{"n_layer": 22, "d_model": 224, "n_head": 14, "n_kv_head": 1, "head_dim": 32, "d_mlp": 576, "vocab_size": 8192, "activation": "swiglu", "norm": "rmsnorm", "norm_place": "pre", "norm_eps": 1e-05, "positions": "rope", "rope_base": 54000.0, "rope_fraction": 1.0, "qk_norm": false, "attn_scale": 0.177, "bias": "none", "tie_embeddings": false, "parallel_block": false, "init": "trunc", "init_std_qkv": 0.0334, "init_std_o": 0.0, "init_std_up": 0.0334, "init_std_down": 0.0, "optimizer": "adam_variant", "lr": 0.00139, "beta1": 0.9, "beta2": 0.95, "weight_decay": 0.12, "lr_head": 0.0038, "grad_clip": 0.5, "warmup_steps": 456, "schedule": "wsd", "decay_fraction": 0.865, "decay_shape": "linear", "final_lr_fraction": 0.0, "batch_tokens": [16384, 32768], "seq_len": 512, "doc_mask": true, "z_loss": 0.0001, "train_tokens": 319100000, "steps": 13430, "dataset": "wikipedia_en"}
Each number is 128 + 32 x the weight over its row's rms, rounded and kept within 0 to 255. Layers, rows and columns count from 0. Numbers have three digits each. The size before them is the row's rms in percent of the matrix's.

# layer 4 attention query, 448x224, rms 0.0796, rows 7-23,39-55,71-87,103-119,135-150,167-182,199-214,231-246,263-278,295-310,327-342,359-374,391-406,423-438, columns 0-55
090:103150140147075120153166164162108079102150123108143133171109122147118087158120113156148152160122105139140110150116091150178151112128111100148115137102141117114177169154
091:158099085130075157171127172097099100127171157097147104136119107135092102153086085122097112138108155082123120187133106100098078154115112074107195110159110166188150156143
089:159129172146155098088106151138164134093066118128121120204090102170184152097121121186150117094072137118148120084093110152108106139129133164144077093143178097126105128165
087:123102073101117144146136140109068127115151092145114097130127178114099175149110173030080134135149095122094139129171150092125112087105152136116192185075131158134100112112
099:124130087175072173128131155148119107152169171103168102100131121121154136119127128084157093099125161155102116169097118105154059121154123104120140116136079171223104162138
094:130112072087121128144112120122074103160160132109109095116138142122114162152113135059084104167127177118098166153157139111118107118102125132098177187125096131147156132111
094:161115133153091148142111086146137124121112155122153155169137078099129080100115111129144137078085157095159132166128062107067111152135144138119143163191136158157153159135
099:128153082093176161157155149100114102168217136132103077125116188160105106153161163050174115099163127183098149090123221105170076079151121129102116143091186144151145186098
089:148123139131115167131073084176142101130124162097174152155190147110093083109148115161119116161117068117128131090133112166091188108130135125145128150139175099028157096120
134:096164164150122109114172154119190134088104140181101102096098170114149153147157112135146151128152103155114136116105118140165152099138149136143090128080096144104101097110
075:087112122058166133155106127102132129191168113115111093068144158143062172142146180110101130172129165144062157131133152117138154119087141106144149156138073097116189108114
094:102138154108148089148137137079153113117129123158070089077116203114108144161156172123124151136146115170117105096110158082137144072097173148154151128081097139112141099079
100:078187110113091104117120152135070085032117049101166117134109137157107129176102137128085142098158090143179143084135138106110076077133111150144153155077159178117120163147
101:149169130196109162088155125142131167042117172145167139157102104124134160144081063154146117090106122162139118172096089146124104087180126117118101165080153146081110118130
094:157112102146146165176136155140116107139151171161103130145171200068151097136176120109126086145131034088158081138132122131153143103136135105081098083099191159066093107072
095:114165126140112104095153101162098103102149121102170112131099063137109142140091100144098165066129151117092162138116110173113091106142136131137155177137067144084148154154
104:143114103167114143163144168099084151106127118140127110058133193092103148104114120093117115102107158166131070128121153049104104132106152087126189099162077138137118106140
083:142114177104141124163096041115150124094137162136105068145134095127083151104069121132178174229119087118143136186155106180136159102141169102080137207158139116148160196158
088:093099114098149150130146112186107079141192168085170122134135196130114107183110129158132129159163137115109088133128138140118090155127117155127105161116122150146125127097
095:116202149151117204129166186160149079119128091144097164139088111128116113141095062123101088113092125121082161186045080202100126114151131131132151113089107147125148087113
096:147105083135119095141118138076125195116101101139185104122172137144161136132144146150143127164175098120161123090152174051123122110080138095107133131199114125148058164186
102:101132117079143173118058093182127084163177141105113113128115144148100137095154192087132197142172043199081137120187134162134128166131141176109101213128148117133173105122
089:178082094139132083055064106119098199121124080122167110157160120127151127124183151160177130123168097094161085094196175039144144151061139088069117167146126133134090123167
097:103155115084133171181116078163079137167177116127131142062137149163098094115154126133133094139116134120076132157156065178152118138104147144208105179136135155153168064091
114:139084107099091171139125071133152157186163152123088099094147155112125068061186198151148150088134119149166127148126162079175183140102107130147163138170170167139163121098
087:195039117088128146164149085107127172152138062140132153141113074094117120129144151132152185125108167089133123172157102081163164172165121118126125121161208110075135160135
106:089172141146118126172194150094176106148097178129100133090115164149113156123135126083113152135164109171118138093054152138161170116108072149154096117136064119124107127112
092:206109121151151084047099157106122170095117118129124122161127145078111126174145134162198148138159116075172099064140178026161165139097141097036127095109133133094124175178
090:154122178142087077132186135085145104171126129130126118114101206125116128107152211160124154101128151091183083112088163075187153100065098088123144115128082165119091129107
102:153104129074094091107150103105158147118092138183166106072148099123200143048126181161100150088119092114120086153154122070105142104049079099104133162126108138075084111141
095:091101086120133167164157078114134143174093148090132129099116084118138115111159126054097133110131115183095169193172112162083131159180079130177114164127125084157156131150
091:091069096140114168216160138117151116130111149080155158159132130139159147118144133077157097195128125137156154165116099127113116122165094149149157104181134098101172172105
082:150178116094115076112140122120136133148110135174094090092176092113078161133156151118102172059177129086098135126188151098184176150092116106164101129096121145148104131137
093:079102117134149074134083154055121120206138184088103113051090212147159083134130151127063050153127071130090134117112161166106093104049128132143086104072090093170084122107
089:185136154100154113150124132154155130092088119114143120097107116113085158133104151116110139099111179077096167141165156085064071122184117141066177153149155094194138076145
115:130147096163135134102132136146122085114100156177147068168164132126111171202085126133190127135081184077124143166103107115046084183157101078086145143150119085077101133124
086:144115182123210107120071093108150136172132095127096144127113109077136152060144143152131163126148059171133149059077127116134169151142127150117143075114132126179099109100
084:167132105114093153152154169171138086087099137181141111117174126175103104123166157113114066122116138080135110163148081123140114112156151133125182162132130102115110172167
123:139154088121110163070154132109161156093080118170170143135160148149121167204122082111157102143123162067127105157153106061096073156134121113068099131164086127089106128171
104:142077091151109149125130166138088104057106153184137106136182131107097089140139165111115108150091159079095097147187059127105104122130167111084152172144148094081121140141
105:116185127120118183066138161128123116083116112137147119142197117115072200196101139136188086157142168087118130147126116087134088129148123097099092140164101115107078133090
115:088134126164130113182106089129135131151098170183155084116101171133166123148089132187053097089130149124101078207137129080147120089160109105143096130115143150139116134118
097:096190185151186096127121210095105152166105109096117185139115072115147163158097136140106172073117173087110181118181175102129126130165103125111121120098150170128108131149
113:123156126158136116130176108107195092135148085111055123111101126151150105115154112129127126105140108179142122123123139138147156136138134154201121135086087152114166137169
109:145082140162153126149124154154070150057159176112106103139092138086153076150172145083129174126113126126089126122160156108151140070124173139086104159083151125142208129164
095:113139135166122139156188107124140085134172138124103146126088139124128093148142146146054131118115129150146101160116157163153153108199162125159141150120118135100150115121
099:151203108152140093180173114153197094163160144145145084107079095174122095082162183117081094131092124119168118145114144180090098113141111084104177137129145142100143108122
105:101135093110131075137121117117170139190073097158164102073143175165119100115133084141117094082133153124144119171115072120102135121145104097130129076099084114113116154127
098:113140139083116132139082146125154141150074098130115144141164078137109177115090098164136116115197168105093166148166129106133083157181067112123151095134156100154096159143
099:133146107159158087119167115116086102136142170138154098127079123132111072137182137100094166104108109163162092166115140185142176112153230093131095185092086146118165119146
093:148083118126099093115114143143101124130161139098137072170129170141132134160098118140110154173136082135114065139143111164128123098181223150063090107146146110141115128149
108:132118137161134145143172146086110091046091131094087079193126102144116147136090125190187085175087081125167165081015096122138141068186173146156163108147142117099146127150
096:142173161108172056109115104117118137092128129092156137153158071140133094155106155126166144160107140129162167167121119147176091146122135189127109084145168124157148144130
094:067136076103177149136125152153164088106109122088123104172121052097133091127101156125113116171149139129099159168099157136100146131130142161142155144108084115102184097203
096:190129174140108156203141122119099190175144126143110162116119193180134096129149097092128165086128084134185132120115118128140116157117111079105177129130197155133115153069
090:117134189099186175063145130137132119076174184120114091123137067113132092099113118086114129166153138204092115124123131185107170139140146138098137165155143115130125121117
114:162133190121121167153113074130063148187167150127116181118135167171121137160147128097154179096123119112159145110107141117110122157099116092093151146176174169157120154084
096:144144164143171167059078124107130085091137135109075115178129083106122124140121186134102123149109137157128078123145149158115100094133144124110117167129126168110126123167
099:147099146141110141101163141101124151153213142132102162134130120118138089122171116145192120087093144130117154097154118147133184088154104139116171161138185106161137169051
081:180074120153079129155103118103118142137128111134136127180147147117093098143106065207159150046061129077124127143152093092136139128147122100129121101122168099086136168102
128:087144113128145110166181166112195119118107151150116110085117165128124128099183111108125116119169115152099140115092103162176153114133134165166128125076086102115103099090
078:166157177126098109151100117129101144171153123139136174111123188151105149153155139101161186087138097056164147124104138090152109134121134059053137096154136149092152142070
084:169111173118144073184114126068129106116165165150122109091168157159125142173141153136110143084129149080110098132073126099218112066148171131143132125067106095146133145058
097:141114182124139167151160133169127122085141157093116117125113125105109084136111121171129164111123112122190067129190120101130181126094099096114153121120153151167139101076
105:108148126118117166128130107134143160130145178119148121128129107064084074080118116120153090120146118203106142135177106211075179116142105175132143186149160097109162127104
099:103082054179162113186121192052158145148100117166132097139152150134166140106116055121134092134082132125088157140121059098146117136127144151162115100108167081094116167188
102:136184163088118138111150114156108091115157132123128092132134092074105079119116187116125132082187110081134109132169154153123133127135100122094112152149118167116179110074
094:161091093180155051174073126110107174138129159143071155104184117165167161129105204088112118142133162139145085130100154128147135112130074107153082108068145125147164125189
095:107146115132090124108076102182153123160119139125112126109157147131103117123138175104149089108124090105134145144160156151128162176104067110122132142155208124139141064130
094:111164118082132179146139082132111149090097111152143146056135117112151121102117145163126153107120140125143119176138098116079188147163169060100113143152143139118118142143
098:129066117154202161143105084139122161139145160106155137155143107100124136114180128136128143153080114111109116144153141178124097156213157177069172109206184100135092115175
093:128129104148077107089145191107125102151154140177110112154134133158117098182079100169143087121177107147126182088131170122195107108098109088184119074110108157163130123036
104:127170136106089079082078127127114134141119108097123097146120189135090159117083110128087143091165125141168104162146151073150154109128087130117095140145092150114098188078
088:147135091109078132066135194138108128104078097131107107126154118147121127136134168146151113135196099160145127116141088081170114138094138088199113143112091193158118130054
089:129137135107122155094124085177151183099103094129128096124149132095159148116156107128129140075157161146102150172152080061100186114157093130096107201185073145095106187145
117:140210174130114126131146143123128123090142151095124127097069144138070118119104133145129146123100105196145075169116129138149132102117146147181087154056158113116131099095
096:135160138121153145145109109092164156119146168121195173143147104139114140156135145134184093123088159101129122144185063102082138182119070159072095143101143130067158124223
089:100106170157137124154139157093166109173166136115083122143134164162104093075130169079098145136128086111142150086069226200162137108131110157163123088123107111162150142103
090:128098144073075075103113179111071117111077163111132217108062082102159111139130136172120128133124086163144155113108141175106141055135187098135098118074110112149178089036
103:086127143140178139128149154120171085172156107128102102098100175121163101111135188116093129132142084136122103123062153174152150077123130142144116133110089130135134146091
104:134088188149121074139142129115177141062084129163155081170094109142140154179070140133128155114153113128071136063134122165147145130168120126128163109120121113135190141150
101:174155154156122149168088100116151140152132172108151132147143106110145166103166156107183134128108149080132104117128135116097114134139079197141128122128112126120082101090
095:129180109140213160139108138140088125166209115119144138137150143164118119145167136141149116195097119127145092140157147081118095117099098133083083099122123152100094089166
105:162073138183096105137147133103118127103065177166114094125117082082129162077107113158151107134116103090115139123113103137117134054158151131199115169106094108111131119123
102:175176097135170144102141134119157121132101116155173144183115103142137119174097135116117076142132139116148222102139182129146124136158149132077170136187143142103128093145
097:150155090115153141160109169134128086154153148123132124198143149111098135172133150034121099173071129095082148147079114118182077198144113176087159142118195118141174105091
089:123167060126114119129113131112169111154172113132146126123060142173134146103139110170058158163120163121192180118132127095070122117103112143149159184179108145153203118129
086:117095129130132124129170135120128165146127193168124163134205153104121170144116106076148060153143113127093127152099101132170112125124154149097129074101118103141098180149
105:148148121108173095133095150141072160119125145121122097116176140159115122196114108025170110178123130065087143101140124126103085136143144168080168094108147147126141122140
095:139069124131173114149155138105129153140093148133101140154159133109134157118141152079144106153115102135058129108101120135159130124102132190049132081057180076150112183141
092:135134134114093153131105097190115077135077116081161090198151115096156148127194142095113138173157139110111175100113138122141163149130113173107125121149199082137184141123
099:145104133139123085106089093108097105131133156086095157116158124131132099131132154115124099099123115065088126141164153151092083098160087149122130056083133132110122118127
091:101161141115136148111095110147169117079091106131157092115162082115162120092109165221104128063123138121112187117126121114112139143117110101112123190220072137074042120142
121:143143167194121080111124157077082143124128110139084137085059119132111071139114122128164118086095084132190090146166155125160151086137152113173089132057138202117151097117
090:192093165100173136121165200063103148110122099111110154149103126113102131087146155080135111060124090155088111127055144122146141114126147164106110081011176108128111157130
115:154148170190116102120160159081114097111093110114087154120065121123099062142161157152116147052104111155125081134112168134153176087163137085131108068059154177149134105114
090:131124092173140103176120149138198140107155184139101127066081119165097102128107135149093091163096121085138133140137122125119105092140081071124150139145093106097119141162
128:042117104110132150172107071160193149109098184141134110086182125139135103112103120130111081162109132098123135168146094156073125181147111111131122184190063134056124153144
093:145169174172104123120116127163096134158109122185191139185176112133112114142120102155140138090142180128162140109147155114149090149142159047183136123155131151134105083153
100:108135086115202134158153155101139125082112155109078103129132098144139127126127163092095092160107059124089106115116153175091115147143098165087084148129111144118125165157
110:150139079171206124139136114117121151145090121185157113159112134121157197139107136117144145143071110139140153153095184060133093195131101131129129166102177164169107096160
109:156151075166132129129077181124116156128112097171085103154079078212130150129095171141119121168095203080114167163144121067130120132120126160122129143134180053172144180117
101:120091169113085142113165111137149141145093182131155092180172122067081184049160108153123089139080143188094135091116133130090133101214160138183165133149149116141054090127
094:155127100134184078157116136112080133125125081073107153076088162155167085195054144085113133115140148065135177151093144106133077108065111141105118101082139103112211086142
099:134173104141166122108122144145152126109117085123073150138130090187168154163131134063082162161138194046133142141100181147093071168146181139116103131115099137135096215140
100:163132089148212106203110139110074120090110108097134131108081122156196080186116145103119133143169194089117153152103155125136060155092101145094109120102137122121174109142
096:160117120145096126081120173130124139145112185140127125187140086112104176116170147124119130160158162165097169108126163123098110209199154113097140200156169082123032162117
112:107157146133173074147094133107126110079065152123167164103109132127135140180101146147155135109148128112136092105167105143143127161087131127131076071075100123095146067148
089:159115146151142173130106103104096134195142156082194121118151199106101155092173111090183107109130142158067138128200074078100096147094077136100165149141147091120177115128
110:065146191089151121085136112117209110115135127113079121067121122132096098118154100115130157074131063142161100130131138138178158112105156083122054116115079175140164150147
092:146122108111196101222104112125136163104156120120125127109068139155202116162131122116122136130184189113126158127063113149190102083076126166103114097139133109131186111136
095:111123158129149103145146129089121125140094155111121105095092150108127092126162121136112130094144100154142089118111150110116134091118132141131065106127128172169143088100
112:138128145153189108103139112124085167074105069111124133113128168183098104169092134143150103116135106097130137112146173061104119159134107129157153122117162108082148066169
105:112169156130111142123167129115145115040105118147140193103166051154102120147128105159091112113091150077136101184221103119127127134146128138143095166094080160093142138156
098:120132124104081129062146134133161086213129121140150129040153152082109089101149121092136152124063107115107102120252060163060080140100104120122125150148089153145156121123
106:130143155126205149204104096134107153026128171082136103174108114163136111147162133172078075097159167140131130185091138137150133087167152124133103168111133102083166131172
111:181096081149103113131108120128134135185131102133147160152080138159148119125135204110154126130075105117151108161143186097138120124098130076136118113101173204185088105132
109:114116049138135088107117131039093175160128145143176132076121171112182062160083067146128112120120084097140142171138176131125094097106121093129132146146122141133138116186
108:097126139093082165152119131209157093124101180089159124182147144124133134136114101094100160049122226151084116139183105156190127181142170190134119120160158143143080113123
101:156147118160127051093088106022126158154155063095078149120151153111144083109147133140177140138115098077164094141128191088119133077138085123096081131127101142134181149122
089:136118052142111075102086169065095133159160113193158134068205143146119072131117141144115117161121106092141131105102162117123157113135118061075128185105082150098098119139
106:092142112163111082045106149032105165136147097127133125125179157072177100127109123181138103122124067091156111166139152100113126108137063111117107142159083114163175187140
089:108081100161083112133149178134053126116169156151169124170141132151131169119085128171100107177075165110116168104149151129094164113192105088118158158136115116157088140064
120:125133168154160085072142147115069166119085152127167162055123137066150114110126117212187102174140154159139068199105145119147140076139105091150075113080069152092098082133
095:147079112117173143142126126144078164146167099128142119178078091135143155110163171145188107145125113147106086157184112085132119159132087094136114103109185158129143144076
122:109157131091163142162133124152254084136121152144102151101109151122107116132170133048131148109141133137111164073074131168142150118122151164154126111129149121122140087115
084:099148151147121079102101148063113129138116162122128147072136140112136107159146123154097120160173042092121120134134136166118105085145123141108131128123078111161194127148
091:116139182120169093148140144060125100143176151104128138094117201105148075156177171141127126111117144119135113104097174129092119085156143170161095112166112115162149097069
099:192124133153196099132130092084087143076158112111126073117101138136181087118151157135192092113129154114140117119085177159134119121133148121047102130127121164089122114076
079:104130111116121089141082121101189130114067157141139111101126078178146102193110093136168186162144130106147116149144125125127092088083103100166095118084107126119098182184
091:113118129100188131147134118164198124191106099120140143167114093134121153086112140083126138160112134150169106141115109082169124158082120131189133068118165113112092139176
085:122126111153072143132121106034094106111129155145118125060135124147147104184132124162139155175139093113146115144117149131078079081169178114134143161156109121129185110110
094:114133076178128073070084108130077147129149183101151094166125080119131126181145102144139107182154144169172091141078118168184096095168144143182107152168062138184178152124
108:096139109193141093066093080090069129148114142122159127120106122121182122181095111161148115144107096088181104163130086095104107112071113154188141107095130165088087150142
095:114165112088157132093117142137114118146148136122131168146135063124087137104144155114142122113113111164096157139128145100185137177096137084156112181192109151147183144145
089:122062191144107127151111107118114127106152120103078131120127173121175146157089130130086152141134125121134135132099141129087123122132154114116164133094121126099097068119
094:093160126176166116152081142080052130130117130135171087148110126134151105160074129114088104107116159063156058172112173138116086093199095155133113105125124117087081097102
098:126084123146087127152078114157121103122119132101076100087153163156191135168064103102117134123128160072143134163136135152067098140124107191114144115078123117115056086151
096:113139131198123125144099133113106141146132095146124121139106120107173135160088141110124058113066166094106081162130147123126124092186125200180125086153115183065092107174
101:149122154156007088115196169078141085092090142112171155101104129148139070087118103120124149168058151109133115084172178166145091086178143120153114096096137099107068116145
098:155105156140099141105089111164117086143108124115130174150127126102079147131137109127118107154085088095084163083112109171135140145143103165106127091124166060089174082135
103:123147140105122118125166104146221104153135121146146126150098160143104108111181156130102151119169126134157121113130133139158130078114138130144140156125101138156116147056
076:159102101085118140113141136152188154087103156122108081097150156161139160126145088149139147129195116104169163098106093168141105129100136175073077133039135108132102123133
086:132119150124098146080154081113166100130144138168118089117121185122140107080170142135132113121129111095123100118135156125136111022119180149116157129102107131156111138088
097:058134152119101119171126122114117124086128132140112134111132130118133149107144137099082179181101090152084117117134170144087138149103134080140164112111151103170084059135
102:134159158142060123164135148102140052162131145089151206150099166153119125117098129119089115090127138115138107159147107147117064096175108166193156137085153124155098105061
103:170091146136103157083102108158080111180145115119143139150142124138092104138129136201157123157144053139116098148116114112117127081141093068056131131174121117114200174118
103:113137168093109142186158137120165103103103162151130109121123150161147130132113107121111133069169169082142118114137086131136126128069128217220143177079149145109085098088
114:111185168125156127108189168131131086098151119110151076164128097060171184149138138178155149119126129108114136156168140160080137178190145139049115166141120077133103136131
103:151176132158151165127130144116111080093143132092135080115096139125120181133161139076111148093118170072068110156168117142132098184181136160054096155119094159115160141092
101:108121062095092170162068097109103160142151118189167159158152143169124085136093070130117113179154123115152120126140063111169128179117085109134083099167141126109147150148
102:138149183137190080094123150128154080155100142101113072150128123125150162100115114180172179106089125117147096112121199156126148088125152118097144149091160107137112130146
102:126170091158149123128073189113149122099184103104110082081006197137148129179163170113108139104110182114126085173108169139137119134147126118102082134116144105136105173090
101:157177160151189075086142146139123112132117107099118070125102109145125107112131144175136157132091154111129124128121161136111130093146152166142163153109146110127151116126
079:173177109165096152162048116162072162098163100103203090085156090143110123173157201123105161149148223115119139140109109096086109152133136200093128116154132101165179132102
132:138177123128136124152121105154079148123115154092100107078069168168141078075140191146127134117139126160192097141084177149103100114182124119151151113133129117124157110104
077:144101142127111088162183140164122129134117104113131106130125008088173166115138158134111163145150197114122177184165097147079130206131101179080189105117177086134105116114
088:072138131125126137123150155082187099100129136145091134087127179119159138131107123140094109121142117179129134154104120126174183093113116063181078109123053130102129152130
106:140131176133166085058184149149150061106093117110099116151137092127127155121145128164142155100117128108113147106107153125126134079134128144132171170067121145137156123145
087:079176144110102137161160111122162130121094161150123141063108163142120114044101161144104110130156111117170111138073116114114147050151123087152152115142081139101134113100
096:128089066141170103152154151107150212150109171173150100144116142089158125139125110116190119115144186081116126135141118141125147122110107086076142142139156098056113088127
093:163147115113117161061122124132149089152169133100131080125066137131177102178184117140127149078161138169127119146146114180102134187112116126110092160101097141117182087156
095:120141163147130093131098138102080104113101115101167156096098090096130126084117168142160136124114091128148113129164167146135106126149123090041124093136141068183062205126
109:120135157122140156103185089145158138115138132130086102147129139131133150168165103160121138137184143142134128117104102152136203133119150109153143147127111175087132063150
125:176092075190079097146094174096145143182110132153113203124107159161124123206139140120136092095127152139155135159145144124192096191095127144165180099156168181139122096097
126:116125093147142169083121155133147134142124145152102159118094121138111166157129140123125086124137197121124110161137155083128103126092122112159180154150212155138137136144
094:117095179040139147105126102093175135060105181034172088094132101158123112042131144085097164100131143149094126092195140116060093173124140140126161134164175094148168130201
086:166117061188107100140137166162080085181186106181067176149106158122073158175146177136116111132125098123139109178096163104221124095135148116122162122088105138133095096099
135:109070069162145156096179135127153097136126166179076165165126131125149190156106118120116061113125157155110111149102145118163116175120134120154103152129141161122097116111
118:124110072184109142121125169137086124172175108198094122173130121089119201170105117101123067172113113094118098181102151109158095110162126149121152116149144110116108140122
108:141052150144121181118129119099140161108141158158102085175134136121125127109082121141110128123072144174112097116125118066098117139112131153124091149143156182117094158107
125:087142092181104157108152146177122113143090148187120173110113165114118198170088136146140062136109114148111065164127128156154143159134123074157059123088106138089095109131
090:183137126121106135145150095088096169153190113102156167134160135096113126128122115198147170133091107124111126089166102135159118121077140115124072122146166158109151151095
127:119171153112167067129139125151183104120081134108127147082110133141129067138160175129154139097144119128150153129105107163140170121163118135162119124099111126143141083133
086:093165117158148081148105162125106138168124105171101160086118102088137146154197087047138120165159105058104135130120150147128106085197143120125212091139093090140155123137
107:150141153153161056156111108127156108151083116108089114103128165130133091144172206107148146101126107117122141141093155142160158083170106182173126131115103138146155119092
090:170114119137133135081156136141069062091138075156114157188101181149074119217097170174090140131137120123162136124116178099173106168155134088097101130105176122102105102098
108:104121092135129150096174153149142142098123137108122120104118129138162174125093115138080089131080132171100099112109097159108158138150111112171054171118132117116111112165
089:157136063126130104136173098147124096220158130075158134120119136126094140180162128126117128141136131192117127175131107129168141128106102119148046113098134193093129195137
091:083089124101144127145138139141097096114147138144090102089090119138163088094132134092078087080112097147106078098075149152134125110159136167137114142111112080134124073097
103:169177074132123138133195146139150134101112179121180115165095118130125180111110161123120125163124159129096155137050163090098126167133155145118171144166173069114129142197
109:175075137094155154130137149109060170103141090092120059141110138163145170102091178100115076137123163130092144121123136131072098143202151152091138067162141073149127131077
083:090087151119132187107092110076146103093067180094108196140066158093131133098094135078071097128038160219108162131143137150081102083137136157131130114176132106079140120203
091:179157129135129098143137125137095154150153047150091144133161111138126141130127117135114148112164101083157158160145126085179111129105135116126099143109153154181101177067
104:150170108091145145094112133212111115138167106131119115143169145152130132172122136143126148173164179097063174110161111123112082150087135144128135132169132096167089160063
111:175140108103126124163114147167104182134160073139127111149203131161131116102133158129119131140178128064131161161133115115141076153142143189113137124125124124167117186084
097:147127124109133104074094142191076090127104160072129136164102086156127117147112165123115074139137121147058144126146131133069091147143143160087156107138105117119118106134
098:119161153145155106075145165117114068175165138131179103192146091139142110112195131099146119153133133115138183096178133089125131160118138110087098171129140109192110111089
082:120090112211145100142151135122127125107075152153129139130132092132127121134153105085176109136126185095084140172096148056096108150129082094108179136130093129100078085220
130:087144137114142158129150085137203106129130148166108113076095168101118122135168115129128135106133130158128132094125092123183171119089169100149088169094118163137148094096
081:175140133076092145170103137141159183090143088157142111128179112137106115076134127194120154116175105073146102147064077086181139144144121207148123093106137131139113161048
093:093140129093119129138139126093161079152127175145130095112092180110105098070177137108127105119155088125108137103092125168126152102136189106107100136086111122153151077042
109:125176079158139117098204161159126122122159090129150119070069096151107161157164126117070130161110194148083221162110167159101115150119083107125095177131179157138155163155
095:108121135132146123108146087155063114096149155141129141040096148141087096189157065179106114117150194151138133187143094165121151145099123069151069131114057151085158137125
097:107108069135157105148105149088109136132062129118119172140157124101137106100153128082195137149145108109131067086154142131102089118110117057063161094152129066114104071201
094:148184120116151125116124091189114097114185172151165062102092155100091147180135113157065102103165145148137169199078102199163164128165124085175070207113127164117125147063
104:187133069149107136127135179164144142092087119172149094134120128134105191104084113111142168125173143157120211120105138108103131178174162164102109167136152115192097192119
105:166196095184132118194144152174141111131088105158178109174086147127142135136114142130162141118070166127186176148118119122116108171181145129084165135132145169157139106138
098:114103082096140130156127110099124179152159090177140095090146095142060111129131166086122086145182160134110130141093098113087149111163094110135089161173106132165138193138
095:163158122138142117105144195168098086086137163127133141152110156063173173126134132164090114104078133128126085127161151119118074104100170188093172131123080121130107058153
109:148138118128107097184134134158139157113093117136160106132105130165175122080096178069123145151107173106150152169111149179089113161129151176093136117157131134149118114122
098:208122103125108111130110163160113072094159175115118119132112151112138164151125140139143143109065156078085137131171135126137062121097185171044205130126098125126150099108
105:131126118131085134160125132109164175123066075138168098145126049169180137107137132095108123116095169096150150175133119172105128169179146175148109147150160129172112113157
100:132106137130077067133142111144148040149189179117147155072149146181171092129148161072063123155140148103092140106134134144149099125081134135116176080094132146156070145068
088:104142129124081185083140126139225097143130125153145117131164107093175118136120099153103110105126141115083176114170113108163111186104120107127186120161175149103085141109
097:092124114162158089166165119114132181139122127132123185081107206152132112067139113113114136124106078159180096100054115106157153115123088117190064126108106153134152120085
095:177124144121143111113110125147106116097162119104107129130136184107116145153182132130200131104119122090123122104102149098179116104084104110054131110094161084113188138130
090:086076125122123079127122129115180090131126175114104106083131156120132150126183150125117143083147119121103087103121095099171103077093118122149124109089122089132096144046
098:120043133114085099153128162089100090091157116130142125113068069087131129077107143155067165139111161122107110141218102088086125131117122140126144102099074077114084117127
097:125164121152137148143125088135131136147146121104146162121109138151191100062082128099079097085082157160139160159119128177076143178152179120103124131125061159109133111040
093:108179081134099174088139154136205089209124199186118144120174133076113111148128096098094103142184095127092157088141107120120093135091118134189163129131140155086067142102
103:115117176140138124165166120132073156095126076110149167130097201138133100104148175129148136052102095125168130177099124157135136118129096078084107110132100153132169113082
115:164089080143104073144176101107154140231104155123142159212092152165112160106087105114117133122071124124193146156089178132166109147143170110165153123093187141185178159133
111:172097116164116065163130115085123175165161164137121118164164186162154160143075143100119135133074126107154212143068196157113055138148110152082098125140136121132073174101
092:098087157063075139096059072181143124120085204161160161106132118103145154116149121135158099091131117127095100210200068106130167117109154145148107173146122123170153097123
093:147110128173094086131107184059117096161153084095050105078131153110078113078109150118085173113134139128160118089084186124119146132150093135101103076135140156147127148152
107:159142098123103079162177189124143099146135186104150136149188129198082118141066108094065154108085145157143184115083202168101093186155128147120159150119171115108140195102
101:109113106182096090110143172100124095175123092115087111082142141079119151113088152113069154158133154123163151136076168168108100174165119138115110094175144120120082198142
091:144093152111072098133150160109092109112151116123172175179141117118142102135101139188106145140050163107137131126096141189095121104140129136141103150150153158116091138131
094:138160138089145090110176177108134107127073109130135149150175160171087152109066093167140133146148155145136134136059159134104160166190139108094150114075108081130145165138
095:173066118140144140154106077152078178149133082141151146193119158106157148127126127139167128121120075096126096100140125106142086107090120154128147116102185138156147127101
116:077158127073177137129146123145244085146153174138141128124127143151106117099181142062151124136164120148117152095131106131131149109147159145123114129108106124153172102098
089:084158105189112084130110198093117135112096131133098144054124104112109099091149116102091148152130143111131131111134101153144132153146143109106103102145119117065136116102
086:094138158098150095159124148075226094172153143133128156097100139141148099071161176110135123159116162123141113099101144075115150077164139151150108132110080126173186089142
097:196145130099193144124146113135073093129090093116136105108143162174109192132104132098126155150201125109154133085082134131087161130184107097119150123111119134134168127180
106:126183063111182122076119073148137110118113160124149116145121131159134135154077105125115160105108137154170152150082149185103132175119109122161136171159150149102212193128
098:124083134109144103126085100153110181165151133121144094156111109124146112106114113149143070093097059166139131175122186093148100072089128150116156089086109128192140148115
095:122168096150102139151118087127136090125080123153116124091135130180118153125136157118098178210152134158167128059085114168117145142153143121179093192160116158111185126110
# layer 4 attention key, 32x224, rms 0.0988, rows 7-22, columns 0-55
081:145072182072137144140084114124112119127179108116165104161158144149122162112056131113109151125166102122067112138145139127132126096112110133091168140162188071165117164142
075:159068184092110156130112114142115093152203116097110145169111152113100130095106129128134162088107104142096082114185139099154125197079107081093162126115184099178157125105
114:119162106160104096120158224126146150121113109169117126165152110114183181168163132074116110105150170099131166118106118145162119143143129190139078077109133126127083142145
091:125095160114168107109081097137096132150152120075143098170137104080155129125119141155141110159139082126088077108162178141118128082096122098062112149114163105163110099137
097:128119152094112164159123106188144108170147134122130186161132147134074087128120120120134210057144105153139156127148125145151115227088100072102148110133176148161198139138
107:146058147099092143094092087153096099166175081093142109168155140085119113097134092146156137114157136129100095129176144081108104194105110056055117160133170141162123120136
068:102150103112097120104140156186140121132156106174118167130155150054069102115138102112174102135122144105141141135125055105131120198128077146080159124150129162131165136119
095:164153167072075141146135090164160075155192130080127167113129148122127148054141169144131163113117138168131146091155143175138074150084133112093189122161153131121147135096
119:104101108115110112123154126132134100116119110167191141152179119100129176135104052123092080163170167098084117181109117110104109116151145142086181151151120146120084099162
088:177100161118107160182124095068147123092137145123111095072113134193174147132119150110099152107116146165144136089155131138140091078097200128136148096150113070166169157114
138:153075138129095082102087117095054105144160084083131095163118126117153096102093112158144128137101138114126073156161158085093102123125133080095131123114166114154151145142
097:152155106089086076133095135110141096103214133056118105062129100171167174116096150106102140145093170148126113151144179183106063065163194155099122121156117093194161153082
109:148094122086140139144141102167174129150193120119077137140150130125089163125127169094131164151189113157113154137144181128126105163129133171067152164147177116158113166118
103:153112133134104116126113097146195096135096108181118168067145159135139149134131065052127119078152152142131158132166115094187127146124145064102145150118109142139160143119
083:134135114135116125165099164100070164037117155135155130083085098131092137172112117149082130102127086159093125157123063159159107132113139120203110125125111130144176080143
097:149156087119121113162143131143181110184151122154114113116166223127132091128119082083160128114149151099147119090126172130167103103102127164069118111107156138207108168126